From a checkpoint of a small transformer trained on Wikipedia: 7 heads of 64, normalized queries and keys.
Each number is 50 + 12 x the weight over its row's rms, rounded and kept within 0 to 99. Layers, rows and columns count from 0. The size before them is the row's rms in percent of the matrix's.

# q: layer 4 attention query, 448x224, rms 0.13, rows 0-30, columns 0-111
# k: layer 4 attention key, 448x224, rms 0.132, rows 0-30, columns 0-111
q0 109:62 33 63 57 63 50 49 58 69 45 43 60 70 36 33 48 42 25 52 56 45 49 54 49 63 46 44 47 49 46 26 28 30 43 59 40 66 57 58 41 55 45 10 50 66 51 49 41 46 32 45 36 49 45 52 58 64 33 81 35 55 62 48 64 23 38 55 43 59 33 68 29 63 34 38 60 42 49 61 51 31 60 48 32 50 46 49 58 45 44 57 66 45 61 52 32 59 32 30 61 37 59 47 39 24 51 53 52 66 22 41 51
k0 106:37 50 26 34 62 44 37 33 65 20 62 77 39 45 66 57 43 55 54 48 38 36 63 27 61 63 76 59 41 46 43 62 46 66 38 55 61 59 49 50 64 25 46 57 42 55 42 55 42 40 39 23 55 70 26 40 52 51 58 33 60 63 38 48 40 33 27 43 74 49 50 41 40 28 47 34 29 69 35 40 48 50 31 55 54 58 59 65 50 55 38 59 63 58 57 37 49 56 33 64 43 66 54 52 63 36 42 39 30 41 65 31
q1 098:42 56 62 62 38 52 49 58 52 54 35 47 42 65 67 46 28 62 52 37 50 52 55 52 42 40 61 61 65 71 55 52 57 49 57 66 62 62 38 55 45 54 53 62 28 38 61 47 42 42 42 55 41 32 50 57 32 50 47 59 53 55 30 53 45 67 34 69 50 63 34 60 61 52 62 47 44 35 43 52 60 68 42 48 51 20 47 43 41 57 37 50 67 40 82 57 29 65 41 52 54 50 69 61 76 55 57 55 35 48 68 46
k1 117:47 61 68 52 50 40 47 67 27 57 64 25 62 42 41 38 46 34 47 60 45 51 45 51 37 43 39 59 59 72 51 35 50 23 82 53 52 50 34 28 25 55 73 38 66 52 55 43 44 51 63 52 52 63 64 48 59 46 39 63 26 34 48 56 43 55 59 62 34 48 42 70 61 58 65 47 70 55 65 57 55 45 77 49 41 39 45 40 51 44 47 46 40 40 38 53 50 38 68 43 62 31 60 47 49 60 66 45 64 69 37 67
q2 101:33 48 73 61 56 32 55 55 41 66 36 52 53 59 46 46 35 50 55 59 43 60 51 52 38 54 38 47 58 59 49 43 53 34 59 42 56 39 40 54 57 57 56 45 60 43 50 52 47 61 68 66 50 65 64 59 39 55 29 25 58 47 31 44 54 64 38 67 55 59 28 46 56 55 72 22 53 32 56 52 31 46 37 46 52 08 56 59 56 34 53 61 57 52 78 35 41 56 50 49 55 53 57 59 71 56 51 73 44 46 59 46
k2 116:46 53 53 65 48 55 52 44 28 62 53 33 55 46 65 50 52 43 53 49 46 52 30 50 33 47 50 64 61 78 48 53 43 29 72 54 53 49 48 54 11 46 55 43 46 55 53 51 57 46 53 48 63 49 55 63 54 40 40 65 36 45 72 71 72 61 56 45 54 60 44 68 53 43 45 63 67 36 49 50 43 44 74 69 49 27 54 40 56 43 32 41 51 39 44 52 46 44 68 35 65 34 53 47 42 51 54 49 69 78 21 58
q3 078:38 44 34 40 50 42 56 46 67 38 61 43 43 39 67 56 49 52 53 45 30 26 44 31 51 53 44 33 63 39 59 62 52 27 45 21 47 37 56 45 55 52 56 48 34 53 67 46 43 46 44 18 54 59 37 61 53 38 47 66 38 45 67 59 56 34 63 40 59 46 62 30 41 61 34 21 37 54 46 41 49 44 67 69 60 46 55 68 43 60 36 55 43 46 59 52 39 60 51 46 38 52 37 50 49 31 37 49 46 50 43 56
k3 093:45 42 30 37 50 53 68 39 80 46 39 70 53 52 33 33 39 51 61 36 36 39 51 62 54 57 58 63 45 19 54 25 54 48 35 60 43 36 54 70 57 44 75 47 57 48 66 81 46 46 31 64 27 44 40 48 57 53 45 57 53 49 47 39 42 42 34 49 56 23 37 54 41 49 51 58 33 68 46 49 58 44 27 48 54 58 53 60 46 52 56 62 49 38 50 61 47 43 33 59 37 43 40 46 54 50 50 75 48 46 78 45
q4 093:68 64 79 61 46 50 44 63 53 45 28 33 61 52 51 37 31 41 47 48 51 65 45 61 49 44 37 35 34 73 62 60 58 55 63 71 41 44 42 56 52 40 58 52 57 52 52 52 75 45 65 56 42 71 60 28 63 40 40 54 61 51 59 42 48 47 48 50 53 52 23 56 54 57 78 57 37 73 53 50 53 46 48 37 56 36 36 48 58 39 56 41 57 38 44 63 63 41 59 54 54 50 62 49 47 66 58 61 50 66 46 68
k4 110:45 56 46 38 73 61 30 47 35 64 42 64 55 61 53 66 49 40 39 47 60 51 58 67 46 58 43 44 49 56 41 50 31 62 46 63 44 55 31 35 29 60 20 49 25 71 53 26 61 61 67 63 71 49 48 48 50 37 56 32 26 45 54 80 63 52 64 44 69 58 68 69 48 28 52 41 44 47 45 45 48 64 80 42 56 04 37 36 60 48 48 48 55 31 56 34 61 45 37 42 52 41 55 48 53 54 50 48 70 63 46 49
q5 086:38 48 77 69 59 56 42 57 37 66 38 49 49 58 71 25 68 59 43 39 63 68 60 57 49 46 37 59 64 67 41 49 59 61 61 67 51 48 55 48 39 35 61 48 63 43 48 59 56 52 38 84 47 61 64 44 35 59 48 42 66 41 26 56 40 63 56 50 45 62 38 62 61 59 78 40 50 45 52 64 28 69 30 40 55 37 50 37 60 59 54 43 70 55 56 48 48 45 35 58 65 43 68 62 48 59 50 38 87 64 64 49
k5 153:58 54 43 52 47 49 40 37 37 42 33 57 72 58 57 46 14 47 77 59 74 59 45 48 52 70 58 46 44 76 49 70 36 76 34 74 38 58 29 41 35 43 27 55 28 54 37 63 48 45 64 61 53 55 63 28 59 71 39 37 40 42 49 38 36 53 47 45 73 62 53 57 59 46 59 52 32 52 50 53 65 42 60 34 56 17 49 29 48 42 45 37 33 63 57 53 62 77 43 45 44 35 33 36 53 63 41 73 68 49 52 58
q6 100:61 57 36 62 43 40 54 38 61 63 62 49 70 43 31 43 69 44 56 73 42 51 40 60 26 30 41 36 75 54 56 63 66 54 58 49 36 57 43 59 44 43 30 37 32 52 60 42 49 43 61 51 58 53 46 55 43 34 36 68 49 26 64 72 18 60 49 37 76 56 41 76 44 31 62 57 40 57 32 52 49 41 55 44 67 31 52 58 37 70 37 40 49 40 36 58 53 41 43 49 41 45 49 45 42 56 62 57 88 54 55 70
k6 096:34 50 36 51 54 53 54 53 39 20 66 63 31 48 41 69 64 36 57 36 51 56 58 56 36 46 54 52 57 75 43 46 65 44 55 52 62 54 66 57 47 34 36 52 37 38 56 67 36 52 70 47 42 49 76 65 40 54 59 55 35 59 38 29 47 31 48 35 55 57 55 51 51 66 39 61 61 42 55 55 37 47 58 64 68 49 44 31 55 40 50 59 40 67 44 29 39 47 63 42 54 43 49 57 53 39 55 64 53 56 45 55
q7 109:49 46 51 50 48 40 44 51 47 56 55 33 59 57 53 17 57 34 52 70 32 53 41 35 42 63 51 32 38 53 63 51 59 39 33 58 32 61 66 45 52 12 30 43 50 55 51 65 71 50 41 61 66 53 43 56 40 43 50 53 71 38 56 62 50 49 32 57 47 54 53 56 30 53 75 56 47 50 38 49 56 50 62 51 64 37 36 46 57 20 48 54 39 60 39 68 51 47 25 54 35 44 58 47 52 48 39 63 59 62 65 51
k7 106:51 40 35 43 55 53 48 41 38 77 48 83 41 44 42 52 48 28 43 37 41 53 35 67 57 23 43 53 64 51 41 67 23 62 58 56 59 55 59 56 43 37 62 44 44 50 53 33 57 40 45 52 32 67 67 63 38 49 45 36 28 54 51 46 51 23 61 51 58 46 46 55 69 40 53 47 65 66 54 48 50 68 39 66 61 29 62 44 73 47 51 45 47 48 65 50 49 44 50 53 49 47 25 39 72 65 43 71 51 63 45 49
q8 104:58 56 63 69 62 46 47 27 58 47 36 71 64 55 50 56 31 51 39 65 57 28 61 52 45 57 27 61 66 53 46 34 56 57 53 63 44 54 32 49 28 76 48 46 26 51 58 48 74 49 57 66 51 35 62 55 45 44 47 55 43 51 38 48 60 56 48 65 57 61 41 42 45 56 28 41 53 09 42 44 42 77 44 56 50 30 41 55 44 39 39 51 65 44 76 60 35 60 31 59 50 53 67 42 55 57 44 53 48 36 70 38
k8 097:70 38 59 46 32 60 61 34 37 58 61 47 37 61 57 58 27 58 64 62 48 68 30 28 57 28 62 64 20 44 47 34 44 59 69 49 38 46 70 61 54 57 42 43 47 30 52 40 52 49 41 40 48 35 45 66 42 54 76 52 58 65 46 39 54 48 63 37 78 53 59 46 53 53 62 52 49 50 78 54 63 66 48 47 44 38 42 37 41 50 14 50 56 56 46 54 41 55 54 44 74 58 46 51 52 60 41 50 42 63 35 41
q9 104:45 65 33 48 45 40 47 34 40 51 61 42 55 43 58 43 73 33 52 56 66 57 45 57 39 54 60 44 37 30 63 42 62 52 50 46 20 37 45 55 61 38 50 47 25 51 43 63 48 61 64 61 38 64 37 45 40 63 38 88 53 38 53 33 60 62 52 51 50 42 56 53 55 77 71 45 38 59 56 56 62 30 62 59 39 85 39 37 49 60 49 56 49 37 15 55 70 54 62 45 37 40 39 53 47 62 50 71 62 76 45 55
k9 081:45 32 59 48 58 38 34 50 62 55 27 59 41 42 60 46 47 52 32 45 37 34 51 45 63 58 46 38 76 42 70 48 43 51 30 53 70 50 51 42 62 34 56 52 65 84 55 53 50 61 07 39 33 72 61 53 42 64 70 41 48 53 50 48 61 48 44 55 45 41 29 50 37 45 65 45 53 79 48 51 32 34 23 45 40 70 51 64 43 53 54 54 57 50 62 45 35 63 42 53 51 53 58 31 50 33 69 55 16 21 77 48
q10 078:48 53 49 58 50 39 39 56 25 39 36 53 48 48 68 31 31 41 48 58 65 49 52 56 51 64 68 39 42 80 55 36 79 41 38 67 30 50 51 52 49 40 45 76 41 62 52 64 47 47 48 48 39 59 38 58 63 57 64 47 52 18 49 69 29 66 52 64 65 69 60 71 27 61 55 62 53 62 44 44 69 67 54 47 30 41 40 52 46 55 36 65 53 32 41 44 52 68 35 57 69 46 62 63 62 48 54 34 50 71 62 54
k10 076:43 35 54 66 42 15 50 60 65 61 53 45 55 60 55 39 53 42 43 65 24 26 46 54 50 62 38 70 37 52 59 22 38 35 57 50 57 30 61 47 43 43 60 41 61 71 48 32 35 43 34 18 42 59 52 64 40 36 45 29 32 58 56 65 32 47 42 59 54 48 43 60 55 37 52 42 54 52 53 57 53 48 50 81 64 67 52 51 49 55 42 44 32 25 59 45 52 41 78 36 56 61 40 58 47 39 54 33 35 39 63 49
q11 083:43 28 71 38 59 51 51 42 45 64 58 75 53 44 43 54 57 62 62 59 50 40 42 41 51 49 40 69 39 62 43 41 51 30 48 37 62 26 57 46 58 53 62 36 79 57 44 53 62 62 49 42 59 51 54 51 42 71 38 32 42 58 40 16 42 51 52 69 42 67 42 51 55 61 62 54 79 31 54 47 44 57 57 42 61 36 66 64 48 27 66 60 63 46 60 43 48 54 58 63 53 41 50 42 61 59 66 50 37 45 67 42
k11 093:43 56 59 56 42 75 31 38 37 58 61 36 47 50 53 34 33 36 57 55 60 77 34 46 40 55 57 75 45 75 54 63 31 34 73 56 51 51 28 39 43 49 35 52 37 43 43 53 69 43 69 60 62 61 84 45 65 61 42 59 41 36 57 39 49 65 58 30 55 49 46 57 62 50 49 52 49 54 57 57 52 51 73 55 62 39 45 22 67 40 43 34 36 56 57 70 73 58 54 40 59 32 51 49 56 70 45 45 61 64 35 53
q12 078:37 59 39 46 60 45 28 44 39 41 46 57 38 61 59 26 76 56 65 53 62 48 45 54 55 46 48 61 56 78 51 31 42 60 32 75 41 37 64 49 59 32 45 63 42 47 40 60 43 60 58 64 60 55 50 33 55 38 69 37 43 64 57 71 64 58 55 43 54 50 67 69 37 64 48 50 35 61 54 55 38 42 51 41 55 36 72 54 48 60 57 52 32 54 47 62 58 66 29 27 40 42 48 56 47 46 24 50 58 66 30 59
k12 083:59 72 43 45 32 34 69 44 49 38 58 47 46 49 34 49 57 48 40 65 19 54 37 41 36 33 31 38 51 48 45 56 52 70 31 26 59 63 65 52 70 59 53 47 47 64 53 52 51 51 62 31 38 33 38 56 45 33 59 68 40 50 58 66 51 36 40 62 46 30 56 64 42 58 35 46 60 16 68 49 34 59 49 38 47 68 51 64 40 39 45 54 65 58 59 60 31 45 51 67 52 42 33 63 44 45 60 32 42 26 53 29
q13 087:49 47 56 46 82 51 51 78 62 43 34 74 56 40 43 69 28 55 49 37 33 56 56 59 59 70 50 57 42 52 47 41 32 57 36 40 39 58 53 69 47 36 51 59 43 43 53 45 69 74 30 52 50 55 48 43 57 58 54 24 71 65 48 39 24 48 68 64 59 50 54 55 47 37 53 52 54 40 49 41 64 48 38 55 42 66 43 55 32 44 54 49 65 51 65 56 54 51 52 43 69 44 51 33 59 72 53 60 79 51 66 42
k13 135:50 65 57 46 42 45 43 35 49 61 51 42 41 47 33 63 52 41 54 59 43 46 69 42 56 49 47 49 69 24 50 51 58 38 52 40 62 53 51 50 62 53 52 49 49 69 58 46 58 50 43 38 58 53 48 49 44 34 72 52 42 75 35 68 57 49 30 46 40 36 59 45 25 49 25 48 54 27 53 41 51 62 62 68 47 72 49 56 51 46 40 54 65 56 60 38 38 43 51 43 49 64 48 78 42 33 54 29 13 48 47 50
q14 098:35 75 45 51 36 53 46 65 40 67 50 75 60 50 59 42 76 38 44 35 51 73 60 41 43 40 66 64 41 49 31 48 52 53 55 62 57 37 60 54 39 68 39 52 43 39 59 63 37 58 53 29 25 56 61 41 56 63 57 50 51 44 62 45 56 48 50 35 60 66 71 42 47 49 64 45 69 54 44 85 52 46 67 43 54 59 32 39 26 35 44 59 45 38 53 47 72 45 58 29 70 43 47 56 40 51 24 45 55 40 40 52
k14 102:52 48 41 48 46 56 72 50 56 47 34 35 49 40 44 37 42 59 65 64 47 61 48 24 58 64 40 41 73 28 52 36 66 49 66 67 41 44 53 33 57 36 69 38 72 82 75 43 39 39 43 38 45 63 33 36 70 18 47 58 42 83 59 49 44 50 46 36 68 53 52 56 47 67 38 46 48 44 40 29 54 47 48 46 44 59 54 46 53 44 50 29 60 46 58 50 56 39 34 32 69 53 66 45 35 48 62 38 43 31 41 50
q15 115:62 45 29 42 60 52 75 53 71 45 59 61 59 54 54 56 38 46 58 57 44 44 58 81 50 52 40 61 49 49 43 75 57 52 52 49 67 61 41 55 40 55 65 60 72 51 43 37 50 47 43 36 69 63 61 59 67 44 55 52 57 35 65 25 55 65 50 66 59 56 63 18 30 40 52 49 50 60 32 59 49 68 34 62 35 53 53 64 29 62 45 37 48 63 50 68 31 39 68 49 56 29 52 37 47 56 60 43 43 54 41 55
k15 099:60 52 50 51 41 45 43 60 65 31 69 43 51 41 37 34 46 56 44 57 26 51 54 62 49 66 51 68 68 53 53 33 44 23 37 40 42 45 41 42 62 69 48 25 58 50 44 60 57 55 60 57 36 50 48 40 49 40 46 35 50 63 34 53 40 42 69 74 60 63 49 55 74 35 55 65 61 34 74 32 45 66 60 40 57 59 42 39 36 41 59 69 46 38 45 14 49 63 44 41 56 45 62 58 40 52 59 43 43 55 57 36
q16 111:37 46 66 41 52 60 47 32 53 54 55 35 51 59 49 54 59 67 50 36 54 42 54 37 55 51 57 53 43 44 46 39 44 44 10 63 48 65 65 69 36 54 58 52 55 63 60 37 61 76 58 47 66 60 64 68 56 45 48 32 54 60 47 35 46 58 42 47 40 61 35 51 55 46 62 53 39 37 39 26 45 53 41 40 57 58 32 69 57 29 55 60 54 60 42 34 56 67 52 40 52 56 55 53 38 71 37 57 36 31 63 31
k16 095:52 55 43 65 32 54 65 49 52 61 69 52 44 69 37 36 41 21 45 68 60 55 58 39 69 42 44 84 42 39 34 51 49 63 53 37 54 49 40 42 41 47 61 64 47 46 27 64 51 42 43 51 40 49 56 58 49 62 56 65 44 64 60 39 38 57 60 49 39 44 61 37 65 36 41 54 74 53 67 58 57 54 47 21 37 50 61 59 65 34 63 29 46 29 43 65 72 66 45 67 46 58 33 40 53 38 45 67 62 53 54 57
q17 105:32 43 65 44 63 37 43 49 50 45 62 41 46 70 44 47 53 48 63 45 41 31 64 63 50 91 70 45 39 52 47 53 56 30 56 49 46 47 50 44 50 54 62 75 49 48 50 37 45 55 40 41 35 37 58 34 30 42 45 52 63 50 56 34 49 80 38 46 58 44 44 70 23 32 42 57 53 58 47 74 76 30 40 55 53 64 39 36 59 33 61 57 45 60 44 47 55 53 40 42 29 35 47 36 57 57 61 44 41 48 60 54
k17 103:65 53 47 52 48 48 62 49 37 51 51 63 44 34 35 49 37 60 50 53 43 77 32 37 33 44 60 58 46 43 69 55 54 58 32 62 53 73 35 76 47 21 51 31 43 27 50 60 39 53 48 61 46 65 57 52 35 61 46 60 44 41 47 43 59 41 68 34 45 55 52 43 71 47 51 53 55 35 68 55 13 67 33 42 46 57 42 49 58 43 47 54 44 58 63 42 65 66 60 62 45 52 31 59 42 34 62 58 60 52 48 33
q18 113:54 52 43 50 70 54 36 52 61 53 31 36 55 69 45 44 42 71 33 71 50 27 54 71 37 51 54 34 48 64 50 71 45 51 45 38 60 57 48 55 59 27 27 64 43 55 53 57 36 55 56 63 65 62 57 54 51 48 43 56 41 38 46 57 41 54 44 47 51 72 56 58 33 61 76 49 32 44 73 54 53 45 58 62 59 58 61 52 46 34 36 42 56 45 41 47 72 52 37 67 39 72 45 55 54 54 38 45 40 53 44 45
k18 102:41 54 45 42 73 59 48 47 46 44 38 65 33 27 71 42 27 55 50 48 44 59 53 40 44 59 48 33 50 49 67 40 50 43 57 51 33 52 74 52 41 52 60 48 37 37 43 54 64 29 55 51 56 54 52 37 63 48 72 31 55 46 41 32 69 45 57 43 47 39 59 45 35 42 31 55 66 65 36 50 38 51 54 21 30 47 52 71 45 50 25 64 47 43 58 58 55 74 38 32 55 40 19 51 41 31 37 45 71 43 59 50
q19 107:59 62 57 67 60 47 70 56 66 23 61 61 58 49 41 68 52 29 31 23 44 68 59 40 32 51 51 29 37 82 49 58 56 45 64 33 66 72 48 43 39 51 52 73 41 31 54 47 62 58 36 49 37 35 52 66 32 56 59 55 41 58 41 37 36 41 66 52 16 61 54 41 51 33 43 71 51 55 37 50 52 51 48 42 49 65 42 67 33 42 69 40 45 36 45 50 46 74 43 38 47 52 65 69 66 44 42 59 30 53 69 40
k19 101:41 63 64 51 51 59 35 74 63 70 50 34 38 57 47 52 58 67 46 78 35 60 54 53 40 57 43 49 29 52 55 35 58 61 57 46 49 21 34 60 58 22 37 33 30 57 66 58 29 44 53 45 44 54 61 33 63 57 49 50 56 70 38 52 59 61 21 50 32 57 38 61 56 59 66 47 48 55 59 37 66 52 44 33 62 52 48 44 20 36 50 48 32 44 48 47 52 59 54 34 53 57 37 46 59 38 59 47 51 44 41 52
q20 109:32 58 23 52 45 56 40 37 57 46 49 50 65 71 39 40 39 60 74 41 34 40 57 60 38 60 32 29 63 49 29 55 77 38 76 70 63 54 59 72 33 36 35 56 46 30 65 59 71 66 70 43 44 47 65 62 45 53 34 43 53 31 54 49 67 70 43 44 42 68 76 47 52 58 48 59 53 61 47 50 46 37 40 37 40 55 41 75 54 61 56 27 39 31 50 56 60 55 46 54 40 76 53 57 47 44 37 50 52 30 70 45
k20 096:34 55 35 59 42 47 41 54 53 42 63 46 52 54 49 54 38 51 50 24 59 47 66 45 43 65 49 46 51 49 42 48 48 64 57 26 55 42 36 41 54 34 39 63 21 58 57 70 49 70 32 38 23 30 49 55 41 68 68 43 74 69 40 54 51 40 50 76 60 47 48 52 73 54 53 55 53 31 48 45 53 69 44 37 50 55 32 55 44 47 45 64 52 39 35 53 53 47 49 25 49 37 54 43 30 58 54 44 68 81 42 65
q21 105:68 70 68 55 60 42 62 53 50 43 30 40 45 65 52 59 48 42 75 53 61 29 44 39 23 51 65 49 59 43 68 56 51 38 52 46 52 48 46 43 55 49 35 58 39 48 48 74 62 48 44 33 65 28 62 42 78 48 37 51 37 26 58 34 55 70 28 44 79 36 64 61 47 52 60 43 45 30 39 43 42 70 36 54 65 24 57 57 43 63 42 53 51 25 43 38 59 50 46 48 51 50 42 65 59 56 56 29 53 71 43 43
k21 096:34 51 51 54 25 38 42 65 72 67 52 42 57 48 47 37 55 58 61 55 50 54 56 61 33 45 53 26 34 73 47 47 51 63 70 39 59 42 74 46 56 74 55 58 60 65 49 38 43 58 64 42 35 52 44 36 36 46 84 56 49 32 52 49 36 24 51 30 66 49 52 54 44 55 37 56 38 47 50 69 38 59 44 58 57 39 35 69 34 49 57 35 37 40 40 58 59 53 41 38 62 43 51 65 54 32 48 49 41 53 50 56
q22 103:53 39 64 39 39 37 67 38 74 43 67 22 50 50 54 59 49 63 50 64 45 39 68 38 54 59 43 36 50 56 60 49 52 47 34 34 26 33 47 73 65 61 49 39 56 39 79 59 54 36 55 63 44 58 49 53 49 41 52 31 36 51 58 47 57 61 68 35 52 57 37 36 56 39 45 20 45 41 49 51 52 44 29 40 58 22 56 66 48 46 40 53 31 72 55 63 54 53 48 52 57 55 48 45 37 52 56 44 42 63 41 43
k22 097:57 43 73 62 22 60 51 51 34 65 29 61 63 54 26 43 48 54 60 63 64 57 58 66 51 42 57 59 56 55 56 49 68 50 50 50 47 55 42 48 53 29 34 58 47 49 33 56 60 17 46 53 61 47 46 67 37 50 50 49 42 61 52 32 70 19 43 71 53 41 56 50 51 60 38 60 54 53 81 73 67 48 68 51 46 65 69 57 42 41 49 50 42 41 60 29 50 32 45 36 39 50 51 40 51 46 43 57 49 36 39 69
q23 105:73 53 62 71 35 42 43 58 59 43 45 66 53 48 67 53 50 39 54 65 32 58 69 38 46 32 78 60 56 71 60 64 35 73 47 80 42 65 55 63 63 37 61 45 52 58 52 61 41 59 69 58 44 47 35 40 84 46 48 45 57 65 44 46 29 40 52 54 39 50 54 46 71 37 30 65 44 49 70 42 22 50 57 42 48 58 44 44 49 41 51 54 47 54 42 67 63 40 67 53 59 45 42 46 53 49 65 45 42 46 56 43
k23 103:37 42 49 32 59 55 64 61 47 55 58 42 26 65 44 70 62 61 34 29 44 53 58 49 65 59 49 53 40 40 29 57 70 29 46 63 56 56 77 38 53 52 43 68 57 35 40 54 62 43 64 46 66 68 35 34 60 57 58 51 40 53 40 50 38 48 49 48 54 52 47 72 38 44 58 55 53 59 46 22 65 48 52 42 51 62 50 67 57 55 48 53 42 42 64 64 50 45 54 58 54 43 43 68 70 81 43 49 34 42 49 52
q24 100:77 67 26 56 45 51 53 34 48 55 49 65 53 37 60 32 79 54 72 49 61 49 41 69 52 48 52 44 33 65 55 56 59 47 44 50 43 79 47 45 35 34 55 43 43 47 55 68 57 43 29 39 46 33 36 50 70 45 65 53 50 49 57 31 65 57 71 50 45 54 56 39 68 31 46 30 58 42 60 48 63 50 45 41 66 59 40 40 57 70 41 26 47 68 61 56 39 44 39 74 46 44 39 48 52 39 45 51 55 54 51 40
k24 091:56 51 46 48 62 34 70 76 65 48 37 37 57 61 40 51 57 52 32 36 41 61 55 53 41 64 66 27 79 43 45 56 42 40 43 69 58 75 51 24 62 50 74 62 62 44 50 68 38 53 83 44 56 48 46 39 64 49 49 54 48 42 30 46 62 48 51 26 46 48 69 53 41 63 60 63 65 41 43 45 32 42 43 70 53 57 55 43 63 45 60 51 54 68 54 44 45 49 42 35 54 54 33 43 50 53 39 50 21 61 58 65
q25 098:77 58 64 38 54 69 75 46 90 50 52 41 53 62 42 46 51 36 61 44 55 51 40 30 55 40 39 50 64 74 48 38 64 38 34 50 48 49 42 66 40 48 78 46 55 52 57 47 71 56 34 55 35 50 72 46 63 39 37 46 67 50 62 53 63 44 52 63 72 57 53 39 29 31 55 61 44 58 35 48 51 61 53 47 39 54 54 46 41 35 37 35 79 33 56 49 47 59 58 44 48 41 55 44 42 30 68 54 41 49 60 64
k25 099:56 52 43 67 52 56 43 67 31 59 30 49 42 64 60 55 75 31 49 69 32 54 56 44 35 19 57 38 56 41 63 50 59 41 46 52 42 45 52 63 72 44 45 43 52 39 61 65 29 59 58 37 36 65 54 45 26 50 74 67 35 43 41 72 49 31 48 59 38 48 71 44 50 63 18 45 69 35 43 41 35 54 58 63 67 52 55 48 60 43 43 70 50 45 58 51 69 38 59 49 48 37 70 53 50 49 48 64 37 62 47 37
q26 098:51 46 44 46 45 57 29 45 41 46 58 75 30 70 35 52 56 49 62 74 45 56 20 71 69 43 37 50 49 66 59 63 34 49 45 71 41 74 57 52 40 45 48 56 53 52 53 47 64 43 49 43 82 39 55 61 68 66 49 25 48 48 59 36 42 46 59 39 51 45 42 62 41 60 37 52 50 41 48 36 50 47 42 60 57 37 65 51 48 45 49 55 58 53 68 47 26 48 61 54 62 63 32 41 49 57 53 43 67 42 68 54
k26 096:67 63 68 51 49 44 47 78 55 27 71 65 32 57 53 46 41 41 27 46 37 39 37 53 58 66 45 46 43 37 30 53 53 52 55 29 58 32 50 60 48 70 65 48 51 47 33 41 64 71 66 54 54 35 64 49 47 63 48 58 36 50 44 66 68 37 52 44 61 43 66 29 55 75 51 49 60 41 49 47 58 29 73 48 39 43 60 36 77 39 26 49 50 52 26 66 58 45 70 53 57 51 55 50 67 39 35 47 42 48 38 39
q27 100:43 36 49 34 53 67 39 49 39 44 67 57 31 49 39 52 68 36 47 70 75 75 32 56 43 59 53 25 46 56 39 70 63 53 35 49 47 56 76 29 44 42 60 39 48 55 50 58 51 64 60 42 62 56 66 43 45 34 35 58 61 62 57 52 50 62 59 49 55 54 50 72 48 60 57 45 58 26 46 66 67 59 57 57 73 36 44 53 54 45 41 55 23 37 29 55 49 40 47 51 62 58 46 61 60 49 43 32 40 50 48 60
k27 089:37 44 31 62 45 36 61 22 64 71 40 40 84 47 59 51 27 66 47 69 42 52 42 45 42 36 57 44 24 58 60 42 39 28 67 43 59 43 63 45 45 36 53 66 54 55 61 47 48 46 52 49 49 54 40 41 27 49 33 58 42 61 69 58 47 56 34 32 72 52 54 20 59 61 51 56 61 34 62 46 37 58 38 54 43 55 53 52 41 48 55 34 76 60 37 39 67 51 54 51 62 73 49 61 40 48 41 24 43 47 42 69
q28 094:19 67 64 60 43 67 48 49 51 46 61 61 42 68 64 61 68 32 56 43 49 58 41 32 81 50 51 71 41 59 44 24 40 51 54 47 39 44 59 53 83 54 58 56 65 38 26 62 50 44 46 58 47 83 40 43 44 58 59 69 60 65 43 33 41 53 52 59 32 61 41 47 68 69 46 64 55 77 43 41 52 37 31 38 58 38 47 53 50 39 50 57 60 37 41 64 42 36 46 48 53 44 49 38 64 55 65 50 59 42 68 31
k28 093:48 44 52 52 44 22 50 42 35 39 40 48 77 47 48 32 54 31 42 43 29 61 19 56 47 39 56 57 39 27 31 54 41 36 60 50 60 59 34 77 52 56 37 29 48 57 55 38 53 57 49 36 65 37 64 55 68 53 38 49 60 51 32 73 64 71 50 59 47 62 44 57 35 71 51 34 57 60 51 25 61 44 35 50 21 66 43 76 60 57 34 33 47 50 64 61 51 58 50 55 59 38 46 60 50 52 51 59 54 46 50 46
q29 105:47 56 57 64 48 79 46 33 80 34 67 59 41 39 37 66 43 48 28 60 62 52 58 53 30 42 43 55 49 62 44 47 70 54 47 38 41 46 29 42 39 39 50 40 64 44 42 58 46 55 28 43 48 44 54 32 57 54 45 52 47 52 68 66 44 30 65 49 49 46 57 29 41 58 45 63 83 46 30 44 60 69 51 42 55 40 60 47 47 51 68 55 52 54 45 61 65 61 42 61 46 43 64 42 31 67 68 47 47 59 33 50
k29 094:74 55 56 53 52 49 42 47 51 43 62 24 40 53 51 45 50 60 60 62 42 60 64 30 53 40 59 50 66 40 34 59 60 37 42 39 47 68 75 46 45 24 54 26 45 63 61 30 37 57 55 29 48 42 41 43 37 52 46 48 39 83 42 45 52 39 34 52 58 45 50 54 43 45 50 49 54 35 74 54 44 47 31 68 72 71 44 56 53 51 49 46 45 35 38 71 49 39 40 36 42 68 51 45 69 52 49 54 46 45 61 40
q30 094:37 60 36 58 28 55 28 30 48 66 58 61 64 43 44 45 44 46 40 52 41 58 63 69 57 49 59 51 46 56 62 45 49 75 65 67 33 56 24 57 51 14 53 49 34 38 17 29 61 44 72 45 42 28 36 60 50 48 48 61 37 28 57 68 59 47 54 47 48 66 51 51 52 72 65 27 32 70 54 47 39 46 27 44 52 66 47 50 37 47 46 56 37 59 23 55 60 56 44 65 32 54 26 46 44 52 40 46 76 64 41 60
k30 093:38 38 42 34 56 51 73 52 73 25 75 70 34 70 45 61 35 69 45 37 75 39 61 40 64 69 45 64 58 42 38 57 45 41 58 43 49 58 51 48 41 57 51 39 37 23 28 77 59 53 60 58 73 46 72 51 58 59 36 58 60 45 57 45 53 37 69 48 31 53 64 69 46 58 50 77 55 63 57 50 61 36 68 46 57 38 62 38 46 58 40 48 44 55 37 59 39 41 59 59 38 54 44 28 52 63 75 54 57 52 52 47